config = dict(
    hidden_size=256,
    num_attention_heads=2,
    norm='rmsnorm',
    rope_theta=10000.0,
    init_std_qkv=0.0288,
    lr_mult_o=2.0,
    max_grad_norm=0.5,
    z_loss=1e-05,
)
Each number is 128 + 32 x the weight over its row's rms, rounded and kept within 0 to 255. Layers, rows and columns count from 0. The size above them is the row's rms in percent of the matrix's.

# layer 4 attention key, 128x256, rms 0.116, rows 101-117, columns 0-63
size [103 101 102 103  97  98 108 102 126 109 101 108 100 110 106 118 107]
[[147 161 140 144 110 181 147 150  94 150 164 120  84 127 160 106 110  43 136  65  95  76 152 145  98 195 108 111 121  98 139 105 137 118  61  89 184 164 110 125 128 103 110  91 126 112 115 137 132 181 157 105  88 135  87 105 119 134  55 177 127 193  52 118]
 [139 164 124 150 133  61 133  48  86  90 129 111 222 114  83 156 144 138 128  53  92 198 116 112 119  88 114 134 110 176  71 147  75 117 152 185 123 130 123 152 107 119 148 140 146  63 143 152 139 122 111 165 201 128  68 145 151 177 157 100 115 158  94  82]
 [146  95  81 176 148  41 155 131 116 128 143 166 132 133 179 115 116 140 113 121 137 124 160 138  91 204 120 119 161  51  97 149 105 137 154 114 129 164 151 174 162  94 102 165 155 147 130 167 174 120 159 154 123  93 145 132 146 118 130 139 133 119  74  96]
 [137 127 125 137 125 117 159 120  97 140 172 174 150 176 115 108 119 139  94 173  93 202 160 128 119 222 135 104 138 140 152 184 118  73  37 161 187 170 123 118 124 120 144 172 130 133 107  92 106 120 177 124 137 136  81 101 123 108 152 124 111 113 133 115]
 [175  72 116 125  96 127 155 141 150 110  98  65 150  61  76 133 103 153 125 149  88 138 145 136 121  88 111 106 146 114 191 127 103 167 134 142  92 109 179 163 120  86 142  65  44  83 168 179 188 130 104 100 137 107 111 151 127 174 137 128  75 113 127 115]
 [130 121 174 178  78 115 112 129 129 128  69 150 126 167 104 103 161 169  99 116  81  97 134 149 100 131 106 113 146  96 131  84 121 167  78 189  75  93 118 163 147 171 102 129 103 156 115 138 128 108 111 122 124 148 193 134 154 116  91 119 146 130 153 147]
 [139 103 136 158 154  95 146  89 140 130 129  74 158  99 185  84 113 141 101 110  94 151 129 116 109  97 129 123  94 151 122 126 105  87 150 131 195  79  98  99 122 132 165 135 177 106  97 140 127 173 145  87  77 190 172 140 191 142 142 170 156 128 196 160]
 [ 86 124 154 138 122 134  84 123 156 118 137 110 132 171 161 155 161 117 158 148  97 138 176 127 101 163 136 180  79 180 142 127 101 140 101 102  96  81 118 160 166 135 121 105 169 181 142 112 147 100 116 177  99 105 132 163 110 154 160 166  77 153 130 142]
 [147  99 142 164 108 180 118 142 178 108 120  92 145 141 127 114 132 131 138 178 199 160 145 165  97 100 163 168 192 170 135 133 116 145 127 128 112 114 145 112 134  65 119 110 103 143 120 153 112 103 148  67  89 148 118 155 113 130 130 167  67 137 181  91]
 [124  84 150  90 177  95 134 159  91 185  98 130 113 125  65  94 119  67 100 117 129  88 179 167  97 178 102 139 122 130 147  98 150 129 142  53 163  37  88 187 151 141  91 152 122  93  98 127 119 242 126 126 152 130 148 103 128 126  94 158 161 135  99 172]
 [163 145 133  64 131  62 171 124 159 107  69 155 130 151 113 131 146 105 103 103 129 140 106 151 136 139 182 141  88 117  95 177 122  85 126 142 172 159 160 152 102  58 109 197 127  97 143 141 116 107 102 136 154  93 120 127 130 117 139 126 144 148 126 181]
 [176 145 171 139 121 101  61 112 128  90 121 133  73 187 158 136 140  79  88 151  99 145 114 184 108 160  92 173 127 159 130 145 153 138 137 156 134  55 150 166 108 118  99  96 171 158 141 134 106  98  80 188 164  96 155 158 129 163 134 125 167 106 155 148]
 [132  91  39 162 163 137 125 155 140 141 111 114 135  97 118 116  75  78 110  87 104 169 155 163 133 121 176 155 114  90 110 211 163  82  63 110  97 179 133 159 149 186 156 152 128 135 128 118 158  83 170 137 213 116  75 140 119 149 140 161  95 144 115 115]
 [ 70 114 149 151  91 188 128 126 114 131 165  92 181 203 161 151 133  76  86 138 105 132 133 153 133 222  95 112 122 105 114 110 112  63 130 138 141 163 165  99 122 129 116 121 102 190 101 160 162 122 129 121 134 132  76 129 145 167 196 190  93 166 157 100]
 [188 152 140 105  69 111 134 123 158  93 145  97  35  70  86 147 166 129 142 102 170 185 141 134 171 158  88 138 146 120 144 134 134  90 151  96 127 109 118 154 140 159 120 115 158 109 185 142 130 167  94  95 117 122  64  80 146  88 167 138  72 128  58 125]
 [112 105 116 177 135 156  94 167 171 125 122 129 128 119 175 127 123 121 174 115 104 164 152 105 144  97 112 126 127 140 158 140  88  74 155 120 151  95 126 135 145 101 178 160 116 184  84 111  92  94 111 169 101 137  81 163  79 156 125  96 146 140 151 122]
 [ 95 159  93  99 101 133 179  96  96 102 100 148 104 108  64  96 148  77 127 161 138 127 137 167 143 147 106 125 127 156 162 109 108  86 104 114 139 194 105 149 112 147 128 150 123 119 141 140 139  62 111 119 156 133 155 166 100 106 155  48 168  69 150 108]]
# layer 4 attention query, 256x256, rms 0.116, rows 102-117,230-245, columns 0-63
size [104  96  96  93 100  98  99  90  88  88 101  98  98  95  99  89 111 119 111 110 110 109 116 102 113 111 116 114 121 115 114 122]
[[136 106 176 142 139 191  95 115 120 101 144 126  67 111 228 158 116 188 170 182 112 128 148 110 141 143  89 137 147 119 152 151 108 173  80  77 134 139  62 162 168 162  94  67 100 135 163 122 132 110 182 107 135 151 112 154 111  96 110 102  69  67 161 127]
 [151 159 127 132 121 153 131  59 132  99 136 145 145 110  99 160 129 157 142 100 116  95 149 120 146 124 101 138  69 155 124 135 145  94  99 182 130 170 170  90 138 141 145 140 142 173  84 174  92  84 132  68 122 132 176 179 107 117 131 118 126 200  91 137]
 [ 90 106 153 170  85 169  93 179 165 166 124  90 133 150 140 120 116 135 141  85 146 130 109  52 149  61  98 191 122 113 118 124  93 160 126  72  90  85  79 152 158 123 104  88 149 150 179 149 162 207 133 148 103 119  94 141 128 103  72 137 113 156  90  63]
 [142 173 117 134 168 146 100 181 102 153 175 157 103 137 177 112 145  78 143 139 129 148 127 133 141 149 125 127 120 122 115 151 133  69 101 154 134 106 131 106 144 132  71 129 137  96 129  73  83 108 131 138 113 184  90 110 116 123 125 161 120 121 141  82]
 [155  69 103 117 114  92 135 145 131 105 129 148 129 168 112 147  84 119 139 144 100 114 124  82 141  64 128 152 125 178 142 112 132 116 173 139  96 135 128 150 145  88 157 163 134 158 162 168  68 120 135 138 125 107 122 151 114  95 200 135 178 131 115 171]
 [132  92 120 108  87  96 163 119 127 116  87 131 119  79  62 127 100 160 111 189 120 109 136 133 142 101  92 142 143  99  75  50 164 104 127 169  89 121 174 154 145 121 100 148 122 117 142 160 103 165 102 158 124   3  81 142 132 134 144  87 123  47 102 146]
 [119 141 108  99 193 111 126 117 151 114 152 131  80 115  62 148 104  81 185 134 166 128 115 118 169 115  94 119 133 145 138 152 151 119 158 140 205 138 133  85 105 108 107 165 118 167 138 112 152 187 142 107 125  95 126 158 134 110 173 140 132 154  97 123]
 [118 121 158 135 152 120  89 137 143 133 137 111  98 203 194 102 149 186 139 133 156 149 150 139  37  89 160 113  90 135  68 127 123  67 123 159 190 111 131  79 139 159 155 128 102 184 116 136  88  60 111 125 150 128 174 108 116 171 167 100 124 207 153 136]
 [116 140 114 154 144 135 144 114 150 105 128 149 156 173 134 122 109 131 183  54 146 123 136 130 172 159 177  95 114 168  90  60  96  82 109 135  84  78 135 113 154 146 112 102 152 161 145 149 181  58 190 126 122 111 120 124 143 136 145 180  44 184 156 151]
 [122 125 147 154  88 129 127 155 151 164 122 152  95  81 121 174 118 161 162 145 163 102 165 153  92 165 111 139 168 109 176 147 192 116  89  77 131 120 142  97 164 130 168 110  97 138  84 120  60 121 199 177 138 154 111 168  73 112  90 159 191 124 110 136]
 [ 61 139 120  46 105 125 149 141 134 209 184 106 147 147 140 132 111 139  94 126 119  94 137 117 179 100  39 119 131 130 165 139 147 108  97 166  80 127 144 138 122 117 135 152 140 166 154 136 126 140 125 131  74 222 131 117 167 156 146 167 231 115 126  89]
 [131 151 186 186  82 139 109 106 201 116 178 154 143 112 149 135 140 152 189 167 202  89 132 121 135 146 128 128 176 113 119  60 130 140 175 103 114  89 223 156 111 137 159  34 152  89 144 103 173 115 133  59  50 125 208 133 106 119 144 151 142 110  91 114]
 [165 254 129 137 166  98 157  84 128 135 144 123 171 116 118 126 113  85 160 164 178  80 126 105 119 162 143 134 128 129 126 185 100 139 101  63 150  80 136 117 113 102 181 159 119  74  61 129 128 137  68  95  64 139 111 130 145 124 100  97 126 114  57 149]
 [134 149  93 159 156  88 152  43  96 157 147  79 166 117 179 182 133 154 135 142  75 130 115  85 136  85  59 180 143  73  31 152  99 195 119 127 128 114 122 123  97 140 165 150 108 134  86 139 125 147 159 133 124 151 149 190 150  99 163 150 120 157 122 150]
 [138 108 117 130 185 125 133 152  79 143 158 149 110 154  97  86  96 208 132  79 147 162 138 129 135 158 128  52 131 103 125 148 138 138  88 111  42 115 150 119 116 167 103 100 117  68 131 107 143 116 133 126 180 165 109  84 147 119  95 123  96 152  70 144]
 [135 163 151 116 130 127 110  95 153 149 181 136 142 139 108 161 168 164 171  93 130  59 126 108 107  79 186 149 132 130  90 157  97 106  90 176 107  80 159 118 168 126 121 129 113  99 109 127  88 167  66 124 135 116 167  79 149 134 112 141 160 179 145 156]
 [133 101 159 176 204 143 124 152 142 170  96  88 106 148 192 160 206 146 188 107 192 174 129 142 156 151 179 131 137 109 151 119 149 173 148 177 137 138 130 123 179 125 127 114 105 125 104 153 143 143 155 105 143 130 175 180 111 109 137 103  69 124  95 157]
 [133 128 144 130 196 117 154 138 165 111 109  63 114 132  69 196 133  51 182 127 105 122 107 111 115 142  76 122  90 118 105 168  98 122 173 115 116 189 133  96  84 171 120 185 138  84 190 100  90  98 142  63 153 163 122 124 131  71 165 176  99 141 115 140]
 [113 145 136 120 167  78 106 146 153 142  60 105 120 124 156 117 127  93 107 118 170  45 132 116 158  61 145 140 122 129 132 142 144  94 188 176  96  90  91 158 124 115  97 141 144 126 157 124 121 145  92 134 125 139 196 141 116  80 166  88 133 123 168  63]
 [135  98 124 147 137 103 149  98 102 122 163  38 112 132 163 158 123 103 187  90 181 137 126 108 140 197 114  78 112 122 155  87 146 111 164 130 178 151  87 125  75 159 120 183  82 108 168 158 144 120  90 157 167 165  87 139 127 133 135 155  99 151 120 126]
 [111  88 143 147  82  83 113 127 111 139 122 140 166  61 105 115 141 123 163 148 139 144 127 129 128  27 128 138 140 182 139 118  84 106  94 152  91 163 154 132 136 120 119 161 162  78 125 167 164 128 145 118 124 172 168 157 118  99 190 130 186 117 105 158]
 [127 126 160 140 168 121 112 172 121 125 170 145 208 113 167  77 110 138 137 209 167 100 126 161 191 155 194 119 122 130  93  78 161 116 113 132 139  51  71 141 131  94 166  97  92 163  88 109 146 107  98 151 174 122 121 137  97 156 125 115 108 115 111 102]
 [149 143  81 140 138 119 156 186 142 120  89 103 146 160 157 120  85 131 154 151 100  80 144 170 162 154  76 113 135 115 125 129 117 218 103 141 219 170 115 131  94 139 107 133 148 134 152 116 149 183 153 112 100 136 197 118 131 143 119 112 141  43 158 136]
 [ 99 162 159 189 130 138 133 138  72  93 207 208  63 127 175 166 146 162 121 154 116 124 128 124  53  75 201 144 128 154 164 108 186 134 128 131  95 177 153  45 163 109 117 145 181 146 148 110  62 109 159 116 128 136 177 123 137 132 110 149 123 126 182 112]
 [181 140  89 136 133 181 127 166 124 130 105 164  99 143 193 149 150 131 164 182 153 118 102 113 104 187 106 120 163 117  96 170 130 155 116  70 141 181 126  72 118  77 144 155 164 131 164 135 134 116 170 147 137 141 136 160 126 149 173 132  69 114 162 100]
 [143 120 167 181 165 168  90 161 162 148 153 124  90 102 120 136  37 103 122 176 196  82 129 162 158 158 113  95 137 125 123  95 152 196 155 134 118 129 122  87 142 123 168 111 149  75 164 114 135 137 137 165 111  97 103 164  84 115 115 156 126 139 111 123]
 [ 77  97 166 131 124 126 149 172 161 130 202 179 156 153 121 125 168 132 145 144 139 147 139 140 166 109 125 152 126 179 155 121 106 102 100 172  98 178  60 112  98 156 115 141 131 126 151 101  57  94  84 126 139 176 105  68 134 128 128 111 111 133 113 124]
 [110 138 126 125 114 104 122 104 149  64 166 109 165  70  51 104 143  89 177 140 143  95  87 102 152  59  92 172 153 131 104 113 103 165 151  70 144  73 163 106 102 107 105 135 141 110 122 120 131  92 137 135 105  91  96 138 127 140 136 172 138 157  71 113]
 [170 178 118 178 160  89  92 142 129 128 114 177 183 130 144 126 122 119 172 112 170 101 116 131 129 208  81 120  75 139 137 156 104 182 142 111 168 142 128 125 103 133 110 169 152  95 107 144  99  96 151 163 163 128 177 125 106 136 130 113 112  82 149 134]
 [129 127 111 108 156 139 135  95  97 119 178 107  98 122 150 129  99 177 105 160  96 116 128 100 103 198 160 168  95 149  96 177 126 120 149  57  85 134 114 130  96  88 120 123 121 158  67 165 120 124 171 174 155 179 137 141  90  79 103  95 148 181 124 139]
 [128 155 123  84 143  93 125 119 133  99  92 147 135 108  79  64 150 134  92 155 142 159 134 105 150 120 184 138 137 170 132  97 159  93 106 143 122 145 123 162 106 188 150  91 187 145 129 136  39 198 122 123 146 155  45  94  94 161 148  96 116 136  90 109]
 [173  75 137 119  30 152 123  55 126 127 144  90 154 108 117 107 119 106 115 139 124  84 107  71 124 103 177  71  58 152 105 143  95 112 145 165  93 158  99 129 167  85 121  74 135 181 126 109 148 162 122 155 106 133 150 116 159 110 119 162  89 144 116 122]]